Weights of a small transformer language model: MLP 768 GeGLU, value embeddings.
Each number is 500 + 40 x the weight over the matrix's rms, rounded and kept within 0 to 999. Layers, rows and columns count from 0. Numbers have three digits each.

# layer 13 MLP down (transposed), 768x256, rms 0.133, rows 88-124, columns 0-127
495489478508471445474530487562535511534473559547478468570570512464463539525437447548529469415459531422492573448492494514459469527472493506455562548506542508468476471469461567543512580475504596547546460489528549436521445498413505467490552460555537513551467448468479537535438531499519575579568532520486495491486522508469454465477439476512525451445505430496499540513536488470514513527487
492596524493556516517462467513446483520460484452483574525589500474497540507546480534541536483434516503481542446471470445483475493516448547564567458495499428501545426579481475489435466475465547549539474482435515542470406502545521490558538453500628451489476486531539493447447525495461420540554519448512485463495545566410516506530476465482525561458521520497468534492458521565434470498489
518501495470569471423489524490562499521494498526521507518498517506512485468471505489453459536534453532501513467486482515542473546453539502509278511521488547494517542520538533474480586498466445445507519461476540457495553471500569492495516566469483506531540507459519490504505481466507505495524515500473485447482527507456445509471508526547497528482474471499513460475515507502517506486518
519535417511458569482532482502513487501556531479521526499459449454556472484489531579491473515568499521514584510515462546532523540380524499447645513455460476504450409599523515481491531475504503478498527512530497503509506504445562478525487490536498443459507427531532426471469508542494502489514502464444455465498532478567513505500480506453507486485527466507461564518494449563473507498512
556538426547492344509530523547510533491485488549548477510509508462412477510452534509588478557454552430471509466519496457451519521528520544402448543548504458471520623555473548482474539451531522526417432502464519454402441490491454457479549557553489538512477446485455499458456478531544541611441570509434592469542396546499444472546544492448512453541457458474558488427561506475500499499504
531574534520478513517474515560480469487481556495517426508489534509545458517543534471443529459558563485511500442488610421507435571459514534501683519477592510488495542436552515504567468502542535559452446515472516442482465514492417596504463503443511500465433474543451461515501492493499554492446464495502525525502555479507474403515545478538470512496457472508502497513472507563513528517506
494477438465501538547533456448457503492513502474490474517481473523495508502517472381583497518477529470415522585456527513461507521497461482481531474528463521461483492542460505523455442582461534435541466507537458481461512429508542534547415482604437497511494561463545480491489419475530499556540512441489494616520544504576460475566485483484516488581503427558576494526536463426557587474550
405459475483500536494527483469450524464426509582500593527494550433529507520506537449439490462475535471460438521562542404463545532501520474491478495472490554531474461513496554460535508505488525521489549483525488564509491480530499424459463524500534498469545575491458427484563447547504517566475518393434448494543431530452443494512508472518563554464552514508465452503530563473417478523559
447465552469517535512453486497521516451509531516495454542461488478440488509506424551509432505479522482439508536531478529511507561488461483522439494443528537549488550519474436541492522432547470539470472485463487488457530530529519455565448569591625537481534505457499411478424573419475499483474476443538488586499543522432484520552487492547485541473488561503585473491466488483525472488477
478551470442534496526536518551505501557553525488525486431530555488492519385493450432485545463533535547532534446482488451529467537535515514464441542546443550479471577464534551537448425554488509486539539460582484535475532450456457572494499531535541485532516494553498449444470480506474496499431416520510530496508555463480516541480471507506463464465486537468530492512549508440437582469450
521492504455475480529569392520473538448558529547500490529552500477456496529588536496546565529497470534494471539497499497564518466528493572492438480511481485505494424487482556441448515497499485527544490537488542450527493508521452561520516538537451483498490430483458450505499529542509499457518578431549423467426513489477541475501534499476488479526419511558517456509469512549481486467543
516475465446456503503552510463478412490569554475564526489502428526479528490457468516530567423458460480434479517470517497459507463479480461488499517574553546554526502510535555522553493515424510443553461497560550457507490524520495441555462494460522513517420522566505623496573562464451457549558474444460520526524554519493544519554528482450484498452498500482513448508530520552488516458516
464527444514535507460534532559487441518530477519428472490473537531550607535474572440501493554525440500553544523537582506525517458508483479519437532533496505506453504489445553461496458545525538470537436436595465430501511487482491589501492460473454582499534476551494543432526572524513482591579551473435516509517498432534463511495417494532494504483504555536535509477503446467527521482556
453448540500461570469489500518553510454564519514474485585518521484493508496505515493517540521460519532380507496572509501475499549450515434552659358436511482468480456497498517542504497433477476531448433476522550456494491560539461478476534527508469513434418516460427524503484546548549545542633515467520484442562572438465417527513475457455483546437491470467481575458494492499514496455536
428458502500516551520520502473448459404537497462500469512524446545406463535542565480526603550470476495461485550584458478509496468497455547476423523505534452482542494544545496538560477474446440581505446520464500588488528520542471552475496460566558500416499531518479562486481465532532569573468491479467471478564461452515524487467535446488476554483515477522585458554464517475460529486522
613382452510495461536508525530488569433479499543500496525495505547427548423575498533556566484467614537529412480592501457479481540537545525544429410576494561514495497409399500555526464524495504530490551525574444430502573491539467484516560507446584505563461474556482461565427421492464484498532513482578467498474462557562511433493565491507501514530466521567442510513481523478465543463569
447541501553470571507520476513520421471456532491601497466555455540515458480501465553545478478463481579418511537595568585540483512502429525531472553426473466525487538518422567475421466524465595504445516528494451443513537492535446542458464498461501508546498568518504443438522561570501547469457498496479512505464498470481471491431548517533477448540427509469437435516489467480439573476482
538449464454527545542490536493505523500571532569445501522467470473458559476493517454458557488526511507499503457538509485450492472526421482460492466474523460496516461438457486524519542529525471510472432473482478560552434539479498508521413463449451415473558518448420551481569674474498523494437538447424531509517506550492486410502504497512452550464603507481484442557511487451519570555540
539502500524504480538518538480504407506509508496526470433475613553457510503466487481512526532503449527473560431528512515552544458503515482591601471515470532526495520493499480501507510484487492491452523491533489502573463483504516514518496539532513531552537484517473463531477519502656457555492493487508503489520494442533483396517502553535482478492479542416506501492549438487517507480460
523503537555501492557505526473467465390534478478525516492455500496550501487518520451494541491457454467456479499518460506499519538494479551573446501520481427492482494445584518487525531500498443505519520423518506568512478513525519494498538493439444411541481439458541541453465527406453484527560439529542532581459503491475571562487451447529441517429546525476478538485543503459396573512528
514432578448454460489565469549559511511489503539499475467543498532455416422429415567521453504494436506485456562502459519560515490450520494509422523478506441501471550459462532535499475523558490509500558489500440523480511548534498545527589504465525488523530470469487520498516463477500597562476512536491473506450489522537476582471491497483474496514491580445499436520579490556502477520557
470452479502553548540440512485427463539516565532587449472504561474485485529562554504510520555505533477543630486550507549395561533562552521435492567574542502536535490554495495477492445509551490592478557506470484498531508490470507497533435486513527486481539540467489449499479514557584474469488431418425503519478510382573516450532456554537566470515510533483522502506523496507508471506505
405493549525526540499455517514542534599560455503441471540506532534484485517506517494468459544523546535475527532471499506489504487549503556462682491530507497480515444492496474467526516522456491550442505485509462527544518522543559470497506465440478467476476480471518543540474478484485449420483457534544541510516500527477512524451468506478442529542454458517509572497534514534495497461500
515480544505498511511491526505445490474442494571577471526476490473510482500525469454485493437484513463536515515507531462487484514462499517501453507507580518507553493443515508559511524462471473489534438516502550476499524504488429586458471502448501507448402520456538517470572496522514475502493510515541483518530549554533490551559587451460471529521511484496558498435599580605490491507577
465565496552498453533468474565414490384582519447477456523503553436495435517433483618499465505448471477452414538479525584577527516447495502503555488574505552491455525470577577497458509504509473556525430502544472427509511519510538454475521493451442518522486525571499497424525555548555456402504531557489453476481573532557518552516568494465533550434470493547398544479489513591488547541487
543467483492482563532508429489513538485421434435448478492505552489493508445498516465457515507478487518503514554536423480547575466427528525526514582475483564480485534526544546546400452464489494505450560554507479434554460494476578440526417477470514484517493497528341557500529419510536500490436511506485531474483477512514510429518530499463512439458424575460516519513507540491492513498434
480523491420554501485485473456473564537509420533493532527540517454499459447550512521550473426464504516547526500514537496455533465511491524434489426460481492570500514485544453461522509491443478524544492442442481506494534495497432519491515476509493492545530458457578461466551499477488485506514459480518490461457495494493442533501473522480511522536481442550516504552488570548538434570575
553508509535488469508508508509434498513469470505466530501524560478470537502449421484459567531494520505545532497457539515542535543570494468559374455519459464495501508454468471488452435544551477474515496470519519385514540543468509449494500499441523496469539517574587536499529506461483500567531525549504500478456567514506513553455440465474543490533455445511547538574498552549498504514463
574478549490467546493459476534499496501548484540448473512544458547477469483482566526511535506536532482469483452493531488457520487617478528547549475495506568521458541502444508478490470470502455512477502456545465474516510504417476552539437529516544449528532556545528486528522518473493493489464376501467511470467501427550505558520469498452497491511467513516494473512485467399411505498568
454618513507490475494480432424546451504467468508476501549597550507546457504457485436478432500465477503504464531491554497522469436459487500490399446465496446494503528506510518541502502514477435519530438512535519482463523491520527468431443447509446468411530499569542457506558514497496544570537527497519518500524518473490458477400397479462508549511521423502478593524488511434467623463504
548477548461474522531529488516473528488513548488498487534484494509470533511504431476439497518477518416444493467569478508532495546548492503499658455530515494401449496469495487500428474429500568519533465518471503481437533517506517507476522558534556509554452439549467504451510470512539555519520454528555479525433477495489577505507499532535510522542617485483423507475473527504452521515565
557521520489488453461470480471442510502490450545536515489490509623513485476525504486522503500553516472506479506550456469518469480477525510464328576524534534449494510447503508507522512429540497525481459553498556492495497539504497487464519477567476485471531550560440503460507426511471570523464552496482532545534472505504524595533594534500514449483460452464513500473478465513521527493498
449442484470584503495468491549623503511504511505542483508484572451558467468446504525498482497449569541524583451508484521454488468495536494423444534486562566471544455446493556529572463492438458517550470496406507496512529457471540500523488474496537425472519511520470453461504461523473461500467489465583516522506563561507531558480554527595500523511492548503506442479503452506517429527459
542517485474423489507531491547495457457531462481495540556432440436539472557533518547477490546489527557496566560502472523530526657508444479494445490497530513573442511476503477538472466509485501535454549586389481487511496478513497455472509559511496502505520596490473524488507485515444455514571544508475502530446506482508559480478486521483510566527498457546506508538427488440516537559505
534469488489467510560506478477482560521455570468415492476518465468439472528542498463510431519469444519455480527523423527526447468475483439495490489510429501472507503619452468478440482471554513464516555560504537551562452511484476487480484488529492469489460503504503489513455562493512556500497556476477534498521398545522509472552496532525511457498511559511564463467459466492508535433555
538513469579464442501558499484450522496470442511477536423472489490533492488527538483435532537484497489561591463541439528530545532459491436460624511501450464468438489516514526528496515497494491507528473547507493504504520530481521437511485517472473537478524510504441556536520481492502476491486440494529476504471475520512541485538529463482454449484531543479566509540518539444482440448509
512508483441523496621534549459471529492503473516484499389475516529449511514465506498489505450535493500540539504469536512533496436475518523557555474451544510486505509403480593496540472480430567489483443460494476519498492435528550552503460540529545506547486421501540505516469577478521490506505490513473450469528539449481500496498487495560494541534449526500476514437603572516502562504494
# layer 13 MLP gate, 768x256, rms 0.13, rows 89-124, columns 0-127
454490532481535466555534546446511532499478439536567498527465523531446462515422490534514469580489603499550476408483494536511508437538574452489476513548546463502471567495599534517510460523504467432514490498572527449553572478494458460558495540521499528466522454463569494421517489466498554451536582546503497525442428439523463553491429515495456417434449540542549480511464463452491564505503
506487555429550498524492523498520573471413508485449504526596503528536448462487505511518442568431566544497464525562564474496511517556525534491465520471505522487468610485566456555530476471510537506510481520583485453523558588616497468517476505446563492445496528513506526506493507504450516495568508486578498534477491427519473496532488475528468471507467562507519535502508515481501460541504
546486430433550491527446540523510464438513478500511445506574497501502508481451509525502502543529452514558501523431547434508485521506521520494487497429462547479534531502509448448524464524565525452524486472535448414518544496511512518500509469539481516488530495454507541551548497458530506482547483481507501459470537499443495526461440471544540525482514488525544416443525555477509581484544
526537552462593518507574459457462505531479465533567543480494459547513510469481402484486463444450444542501468504502493524575571499444529541510492463432469522502405531505541476519477580511485550487563579501535501495591588478472651490536506442434510524430518491513562504493536558545442455461509500503548447454514537524467519432585542352594485457477481579527499472502499497565549575502518
495498580491456520480514496455513467503537548553526450506483511497515502528485493453472474500512513491416526486482585459493490531471508555472474438475559569526506491401538503525499528425495501400513511447538492431501467495475587543546352474478540554460495504491443543450448529506586521451534504479477530510524493503462536500511565530555424517473509517502562564550493511561518505510640
462498508453489467440491506482559455473491551488536467515493541535482522516548409420565545523497510511459582535432518509508449548609479502545463470512462535505503533497515527476463473506489542431575515504572558474464484510490480450448423549475484511478490470507515452505519483450453468512479511370537386527426494584548456520525476481473473478472520583527541488464432538482507514481494
521490562533583453524521464569511488490474480450520434454629485430520502549473430445503551531513505501456532554471539509513468575515531531560500533518502530501548531478533521489461502533513551443458469471482462520485577569435511557495476440474557469512413434492514550545459539528513491530502502470498491506491521442554460533492519451516476448472467521572532443450473451494524499579473
408448541512505476516456571478441546464538489504521579549588499433547582433462431513511478506561398522527549506487574392492448439563463488536466502516480539476434482500541516443523495481550552507460478455533517445504453443517447471459502435437475447441513522477475491528495536388479535488446602468490510468475472518503540538505454475486483512486509491492550545439523538551486540510523
533432549506503501469505448537503445480493507532592484534531548471549519491413507512532506519513448519523451503518498485525488491531433393543498516470546516513467478503461477442487530548422499503465550478395507417464543520534491539458529481468506480486471453417538563475515526470509516520549589443448463434461485499472539431426513466483476470537536559553451506443481448497464523499548
472541572507530474551540486519474437492527554499487490529473426551457566487540469414485557578477481439528504408516481547543564490403457582548487477443509523485610464477531487508572602509460482517576503498484492525478527506502484493559455462460501475489459452493519481514510536442425389491509502538548465502524494536505438502455494521488489498478517457526487492440532483532462436504503
501520492491509536551445394475490601445529439521472511479551487435507461452481521477581542539502554495504540538514521525533458467511515418535440489457531580536494535442564492527511536512478594479462445563570445489583494459433529542512536550509565523473556486436519437537577445481531548499443570573484504508443557582529510503497536449538477524520525496441463554520440509463525472510551
588474503416500541530525537453568553468542514489527530465467506555527513484426547487498535569519496439465518493409545480462529482496540475540465488530477524553432466513535376454453488519456475536495497529520524539504502520494485562456517520487520480561519483461441475541500510545496512454449480514438524516507461488562507520517520586490512477461415543536537583511481525512570489502449
533458482478442489486471506574519577454458557484466522504458476455458563484494457499542482532519509508460497422532557449580491527476498473449500519445513520393464493427572518468491453432513471501463533505480522439508510517488477492480560479477519500476436503412485513442482584487521571638514508477515454449498563499440529448540517461494552498478463441557491499495461489532426441504520
521476459504501444484518462543528433441509508555499517521506465534422443565518523496506511441504540477546463519507514514528534516536442482486483508470522507483486434541496452516470540471423512557530523482548530549510500464502532459484485564479592555460540452557628460473528533510530496530499601540573498467494467464498546554605532552478470521454505487482477530539390429553486481527441
540494534502519518455485487407503517532461599604474583503513507447478545439504460456525470502508658498412459452517529441624515459455511496506408424533496493482448577507543466470518590541487547534542492439501541525441544524575457445424444545497477549429535464534426482549586477428572541536548434523573452443457467521454552440492502465551474434411446478492534502487454460514516558453531
440496512431479464503443545522548515548490511572458523548529449443589525543484437499486491446520551479475531495485471489530489496568515600473446524602558513559478527522511452473448561509507532458479500448533606503544503552521509454499429563484529545481502460522512460539515497527518532563522648487518452500446378551520575467503475605519500478502482468459607464411530515470504569440543
468498493526564486483517546473482470490497473581533608525512477494590502389495414517453548539456525469519493454462523520457575590585591558445481503505479532501513547517491471530533532501506496403486497452473458523567444591562505536530458485514557512516590474476472473460482565511539535473492499465504521490471498487505445466482483482493427515471550510567540500533524533579498554523436
483504459521480498514458479559492445444487505406511511543457491492435568534465558452452549470477483505465519464447520515523488490456514461471560470500520560456499437564485473485494506456534454516507428473438509525444540467489477476497524517505519478524466465491499498443436457463484514520472507510465474425540480462537456460527500481507541520500544452501414382560497538540472475465524
465464533491442536506491533459468503518481463517481521499438489456517494587464522443503426589479539520459515495560587466417529500518468543448485501529532466511538497531520435462519555493476533535516539518527507509570490449461479455510499547525492556496512513515485502462508491462481402448503525469463519512517477515478464461547568471492446481469509506504479473487477508440508546415523
519498513501438509474498474419477516485487542462456510406554462498495453470558400541436507523437476545468539464463449487580538461480528460545477539518487537537507495442425595503559460465489521530509465520450530494496483574502535513525474562532494464517508575488514454521466474551420511537452483545468511451507457570548465403484499504507487487505568520495566446521527554474473567373556
485434555489564536541508526501527522491452506511465520446492515479494531472512504462524512515453504478439410571548536460462436587440491531529460578462541584509489545521499486480495532480513554507503490469510527464438506482468497457534516539493568557496496511530473541505480574516499479535519482497539530522476466563466459506509527539560480493500526493469582467474419498454530447489548
459477467533532499489450540481572543501398558507516490436552525428511394455492449519483493522589522518514456431562474529526501395507492522536478469483526457503554465482563504526515518517499442476535504495573500477501480488496483463525461487495517532436495516441438524483488428464526559490533525511499538518449483499582487494587510523496539525520518558513578445575504483472477454455509
485513544490465493400519544515492484502513580527486521523459514460502478550487464518499531467515514453495437500542532446506462502489478490486484473464577508479512506487457432551607537482444492514519461514476503494504491569469554522446427472486463568511467544516526552548494500497590412522525538535492505535474505534505456477520555588495509520431465478485549550536557494512498517481550
522474573504455507506472471547573491548498476578511480504570536527613541502507491439526569551467442488463522475508526519540553500530533536502490433512509536482520500502514580427540518571450519493479504528457481547513468543528543480469485478462534435514395510445549534523554488439537535485486551507528521500520504557491572489454461520485483510570442469519549500467553503492497502552502
561388525438555504423452557482490518509452464519543451537521511483538516541524439515493474493482464437527517436512515571414464508464487512471492499577501520462493493455538451491551500496405508534469470448540545536541533538489514462471488518452488491422511496468522499505541481439545554556562524442555503467438493526580527542490477571503500409512446486523464545537537471506413516487512
521540474587470502484506472552479485497568563512485497424461498487527502522519538487510525542514518438510493516542480497536520556479539434535517490502504529429532508511557456507511565498527511567515475609545474461497551521374495530485525488505604475495460477427379526492488548504548452479506545456484452551459487490519522459485568520496475498496543527488534469502468499473471518432475
452474474536505485551520518513445550531482504484519536449494482490490507541436474431462500544514518512559517543469579467540535488570550558477481471509552564468495461516525504490495476537486488459448470495574532457527538498517524486503534499512549504504446551534589458552507479464454505553546519522489442512462480531478422513549484562557528492485453538540548514463510511465451501421529
467504532488515508474485525548474570507437457586541505596460574558518491531474388448517465561535555511525511457436626561484471542560500509493460564467500494462489456536532573499465553426497585474470558534548515528553466507482541481558484468503493500467532482531472539483479529469510484639562553505495403523504505468463518498409553453470470561477478476500532473537467447540529556509497
508549479533462436516467460442517500515509537503416527482434572458484479501523486483466475486498431488543412513577510431521525508501470515501518534470508501517476473516533486483543499527474558473524467517555549566514491517431545514432486486547495538524496445530516517539466525444498394538455558460539435477517551496443473500536504507469532517425569445439487512461516541511533605472565
495502479601428464486468480416483481479496592569531521518464476479587520468501444496562537540460492471501525440512525483531472492486507578427487546501486435488469506448501475538512556489523493541588557502498482540515540491445542519500494544423612484546529465524417545492557471460449532487592507544557494448452481532475497457440585517578491494463543508512515438444538536516446561459541
538500550534514457508507556519486549522480449482523507557514464501474529446557480508500444483474491489523442553498484482501514498479466479459484576489587481428469447479472538502475561433557473486506509593555489500426446576536542514466451518502473462451570498513483480469488458523482596509491520445509475435502496481496487550499504498448447479412498503514460541418539400483528544504479
526501508492483512540553493495535538524453537538487469452538514554492484457503458594531531500467571532509448493483490455524471549493577495541462513565533572491502521442516492494484517503379615472502523527509550454525482520429506471485545490471556454540566491520463513457489494562437548465477433500487550469438520510507521464597547421579459462453474496542510526546463519459487580479530
497500473506486480564469571513461445479483504494486471462451465515475497546486527453448480518511490493501492492492486508432429473504467506482624489518480558477554429540423545445500506515503464560446469469479470511517542440484547506478511582492539457518487492486459520518514453559470465458542480499445511406525521481460468491465487474481529562527514455473427451480528548541500419445468
559513509492498521508552418542531494506477584547589497560515520526499455496482482445476433522501514474538414557484496435464544528504521493528491598526473475453523491485497443508473519515379564482498546548486575431524551500474571544461489519581472497521544475503522493494515424566461416490474470495575480442452470536492422496525511512455523408501496487475499499466479476538519525482500
432454508450516607522454531491557492540516565516533465554500454528471501525396486515468528494516458510473468474511539435449472422560526559529523512507515459531551503534435457477466458544449481458488436391503529487516532451531434523482531445541477433481493546493604518471523557481560537494527483509577516465513552500519466515591499500446470454464527474511493451518549445478515498501540
474545566493526423508460471479558505550529557501514541470533506479398466488573501462518491509451567523406489552494513492458580509538491559501500473504539509481496499486485549471505448503516527474484459488565461478501526515559447520452514409464478489486496487508459521450526515439527528527504490476452470412504558544450449521543460518519437434474440559476483453485471557504525508483497
# layer 13 MLP up, 768x256, rms 0.143, rows 89-124, columns 0-127
486456546593523463479493485494462438525578522536513502487443531582530451524562522534504506480519545497405450426505494558499559447546539494480521490491499547495492504498567548482582531429524472498481472510502471539520521496533487440483450573531486499487484462440527508417600441472490513525549477484495515521570502457538529537461486550466494497490518532463524516482517458511473560513478
484516469471499496468472481534482511583601569474479485517502398430512488505562519488507567393535459469480567442471449606455471442459460446459520464514545540505532461515433482463480509498502486545510516363460511505438498507415539528485413521481412541504497557497520542479545485494482550442489483507424456474490501558538523489453525552432486509480539462499507471488485493533445516486510
427508480435504508493467510498565494505561516473504445462505451506407507538479521536469520520500457456460511524507475468438538521478539446475519513488482481454491528521524516484536465450539487478478459493496550487485490577590498481478535516493491494477527512561529549502539468498541485512527525476524477501529550474437444475572515518494501496564478499518547408422504491457562537488540
467428562503656613443553503464481550516592510494535555456502478454530475466500441482519495460604515498471556427473518531482526468502492487560464514500464489448488518523486556511647467638574512415551622552522515464435567555423570521507507449436564446479489522542558549541502443462505403487502470564508554437536517586427478473441438497529403539473481564557505558513481433500513498485506
493490531489408523525482469471559502514445519431553571519477499445494534426471504512454445507572541566476490546460519535515555456472413459500537460501504438509544517545487423519516519464536421441466451482547510489444406477572453492485573505507414489485619481473443522517453503520525496538508496427511496456519474467437526566506530495436409525512470515524428497579536503511474468493551
422473513483487592475523492549568534457483541515465399521500508489552553522501408409560445512365385600499515507563451515556472518541514489517491487505449477530547470576523593519531465508604480490513506556600520489511490527527521457475500574508481544461511506475526425510563527464538481471474458391419488447643462545477475505586540525467470506549510480476520512500552483451499538545553
454514472512496489533483448490513506460478479532489589472440567507581508428563471512560472468555536480517467500494491503445504463431517499549469486499529495544490456461434564475558521486520524502506527554414571528591448538487493465531447523578391506470576509446478475486529454491456512488485507501530519516574488555456425614523510537538559540521538486446477526553552526526460491449448
505526508504585512496521435459561537503483464528554558470447459548500450454438430495472481493484512520565565574422465499548512498496557534535502478444456493504442415484511422517380498468537492505449600522522480548591507467438445558525519562527545512506536487576503520483473473446447541536571512567538500528529554450553501499515493448504535554437449546526521495483557507506474537468537
477469520491539501506567446461560542530521445457474431483490395559430471530518446505476573486535510507566505510483524504495492504477510557482484445519463525468488448502484524473472441502475543504494552460470449495429501523474518497512491525514511478525519516489512527476512481542465522564522548535501570524526525500599453480561432472482496544488528485537520418388519576514528517551522
483407464461506483461511532463509454474469438522492490533548475522510512451517509487476528418467559468502526522445498468484459511546435483498488530467550525495527532505457501492468472505545491577463551443467537568545440455506495560497513506498503485447479565457493480522465525451510507518495516521422479565527513485446523471548377448536493476528451526543518486494499522508493524619518
590496491568475494474517442445497580503520555391468553483490479462525495574529511489442526440458531492465505510464499512556480595498484497471479424471437525507542487452503567512558487485504524480482493541509481532511432505471525528487572482516506510503501527514433450493511482560424542485514558512400493552514483436504473505497577488513466562547412521511526600548532481495490495490524
441549491516494536385413467492516482514452477535507529524581509528495480530481511562508576398556464530511483461433461508504479549475490499451506458449517521469525522431452470494513498446495522371465485450488442449465506533419538497526496525589492496499470440503514537551480510509528470518488554547572475497560535546511467525419480438541539582601576508519475443512472506519514526575548
544457494453473502489458497552466445462463476515509500394461527580501537466526428557504465497574522500492534487518510528574449528499502532475488464448506502501582589442515458552450517444515496482484508525541453450438484573475497504558517514601485512534471490550515550528488472472484521549517479501516570564534538538528485570544485468520489490475462468487512525495507483512503443545497
428540480554525552463521503505447442585450592433521514498549464585497481545465547552532469469480509487414473543451501523495497487568478391581521587538558506523514522568440445548538460545507492561481558575431524466482523496449494559415501443523504417500523491538474492447508451549451506489542525534447484498520521501528498458447498531483479503562514584496515568465472443506444460478500
411512587437507446529467496400486500506516611508311445512393470385436596458495487344499467429483588455451490483595518454480457440480464559439511459461515437548509576563532496454548629567462466447495497446521565503425546505502448437457457614486501598506438490576568566572483492416592439547531477393553476561507551452586588501559506483503575434363502491437455365599558516530517530450477
389569474564493508454424524537546531515474498542476501523477496536517433413554515474480480540506545513525457537481500557458512467584470495535489573487513470561521525461518531528472509459516471436524439395523527551558528504588425499502548527432481539449550479551520553454483471464489466575490518537590475478511504562473485493461518464514396422485489497444502499525543589495507520490548
458486461512573535428453511494474517408522518552579476442469521494474488457471487516513498521501495498545513467561475505527519485511625490469486470486507475511463545525488552484483487415508465426576472534463429539548464546523523574531466487494544495589482470587502459458505483494510582454521448452541545462510511568463473528499502505561493458486569530503532537486477519504545542487481
531483508507513477491505449512489547501465555477533499316538459514514504454518524528508506539466526472540506556455451507470522529481426524483514560500512460522564501503522493470486513507498514548500490522466475456479566444410499470486531456465475444471488531505534529511506500533471460460496531463462564508491498532444503560518520479543518508538490483539479482395475557546514480521548
491515446552509513486567528518469410530570555490424505538425563505443485495414456425439494443503471498526526411471481557529494525590555467522482548488510467486557473492429485510508433501556468527475472507455564466540562472447507520434479478506493486485533530526535476601567494482520502530448479503457431482496496513491495515469457546421519453517486534545536498560505473454514508514535
488414464592460524457450550505451545464484503471472430474523505525515461532533517506524513477377478491430492467500543558460540494496535466482531434546494464536527427507549499561530518534514453540463497584481504507550556528443536517491507563484487496458415526489526462482545542531499548498527477474478556521619501532522484555563503506525493419463484499446502524502485529517473444527529
500462502490452604524605519491530500482488398473455543411528469512516494445499481461552515466557494411428454624511500447481443604526507538440517512412456505527494554536547526494529549490513532508542559462546505501433418523502489412486558532532458457497526547505461561444435506440544522483478465487533475474551517496490495485491488521402503510503552312430487514572465464439465483534523
555542511463503481476513543490463534587555499441486545529489544496551564541498541495499562460521550494523492538564499517482500544538527530461526547509486522484507546510453519515514465582527440503515463524499547486577479497538496486516489530474470501493508527493581570472459518502517504522533529435421479497488490444521514479504440511544511541432529497457481493491522460501548546446552
481503548452440473533538542501475483462496495491433457489508521459443515450491547493514533468500484540486545527449514507491521482475468454501569471460487519533556473499503458543541458529461447441453472475487524510504479527524507484543533530560389486549518470480537509554460477538529461514422495480500495516503548462479346527446472524466530509517433487541398532497505486510523527545449
541537451560511463551507527582409495430489525483463429570509468477471541452492523476576433474461456477521534478536505468523441542466495484539487495530508528478485472522536519506549461509568470466577481504486497480511510518430421479586491498476520505431393502535436578525510576544498462439567534525466553572592448501504527584489532476497485472478554507470490494474509570509476511490477
500499493503482483597511470517441470497532563498494482488549481482431515513484434516460547529519521478495510512469589531496499568525486476485512463455505562428416410521556484501474495548550542415463454430483512524489578551534487477521470622491499515502515467529495479596514525488530449561511490497497526489514550496519522549516469533551481482484568476517519489495501478506505481499510
485522444468451501534552537556516512496454448437468453423496526543475440504487476462430508545555472507537489459466474488468452509498500487481491510452420519434436472513480486463498438517509569528542520494565468509428474511456582527464493548516498529490509497519478507470487499455487488503499469522506499461536432431500478597498468414503522478530499520546507527544490508467514525447467
542513546569589499514404529456470528495471419556509480565475528514510474518526506565518502506550446540508440420544440551485507498372489504509504541535520546514424497491514477560472496492525465488465502439432450539519520464520495458460440521512479551435505421471461505513545442515475521507477555571533600505501474528496452461491483542500520512486533488474481525562511473442486445530457
483459550473543572511469510516524521486525491468489467440479479472516565484471477445457440539486490541538499473553521558451534493511467442512502407442492503507426556550511472523544526516524448446517540483515398506576513514511474474537481479414483539488512494491519488555515474408556515559527481545522490483428481522446420581509524458510555517481483529439474502482515525510504533504479
471524530553475520523498447514486474460446506496484511537463519521481462480450557498575424498522507502459519573496397522487531509511514510511486487577458528514498457447530528477522562513523464550562575483486509529472521480406437486498446460528536532563537431519519496519515497505538498467550496499529485519476442474499547506493506527459470473513474483446478478471477447514593482523448
513542415528423534532490468460492496503423511464523517513508466567511543474450507469518495472491465506553499454565463440459442530500521526481524492465494451447532436541465507479478575435500493552539480491545484552556472520529474472452499488444541514529572457514440518439493482469529441523556515505489408535479477527460484530478479470471494463456505505513566482547500540525519540469469
428482464556511489439494494479469517529503464503556457501556526496510481542439483546486512434477501457534513474487513477449470444526440572499480521505536521531529516534445565540423471535495523519479542464496447518553484461514476561472445449463485493513497485500559522561456568417533510480521529473433504538435483483510437485607522564554520505577465497561588512506459431500502517477481
514459476475404450475561530512517528513481477521495530510504498492538483510439541463532462486479441466567459529446548538439528502525481549486502526499536520486504430516503513512504488530529488492481504572542461500454521518445490565489463452476423495533515471489453504540471555501499523477493513505540426481506541497491504520363488563424478424558551501522481446453423472457438523527547
498486478495548531473470480475460481530513666510469510662528535517504505490474476508507527585527489486501476498464485516475482327483511471506502489456482491521470489507491467381495529493505496424507458458558476503520507505439521508495496504488505529458460465512473494519500470531532478491438472529511430499523505555505438519498491440537519453475502526484494493477514493547505444486502
459469552447502555502419536499497556478465447614507453571419447492509544483477483524464479600577496519481524530433439527501561422477503454483486443466450531486466458562494458491487528470452516522576597488450446538495589502554515420557466477484475524503542559465505460509539510494484521501499484458540505467498397559508506526517464515520520491508516490477503497472511471463469523425530
452514488477458493523419456521553450540508546480509477596455525498507574477497536475498474457509471474461519572503471462509515555524533582577542509458505485541525527521503490474518481531451484437487517472481521503476477448513522503489455513511424456538484481493539543547531542423483490494491543474481479457478482543493528461521516532454538541473495469502479474527514496458584501421549
489543501486491509503492437534590446508519493485480491518560482499402550497518480476477557488516477447505518531548517496482603478510516564467543478433532484422481512453518585450483489480493528524529447497523507467466474533570494436459547528432484518455461439510429454486504539462499487500530501420459503429549493551436464471542460483472509466494432511450438486584520472548499468497534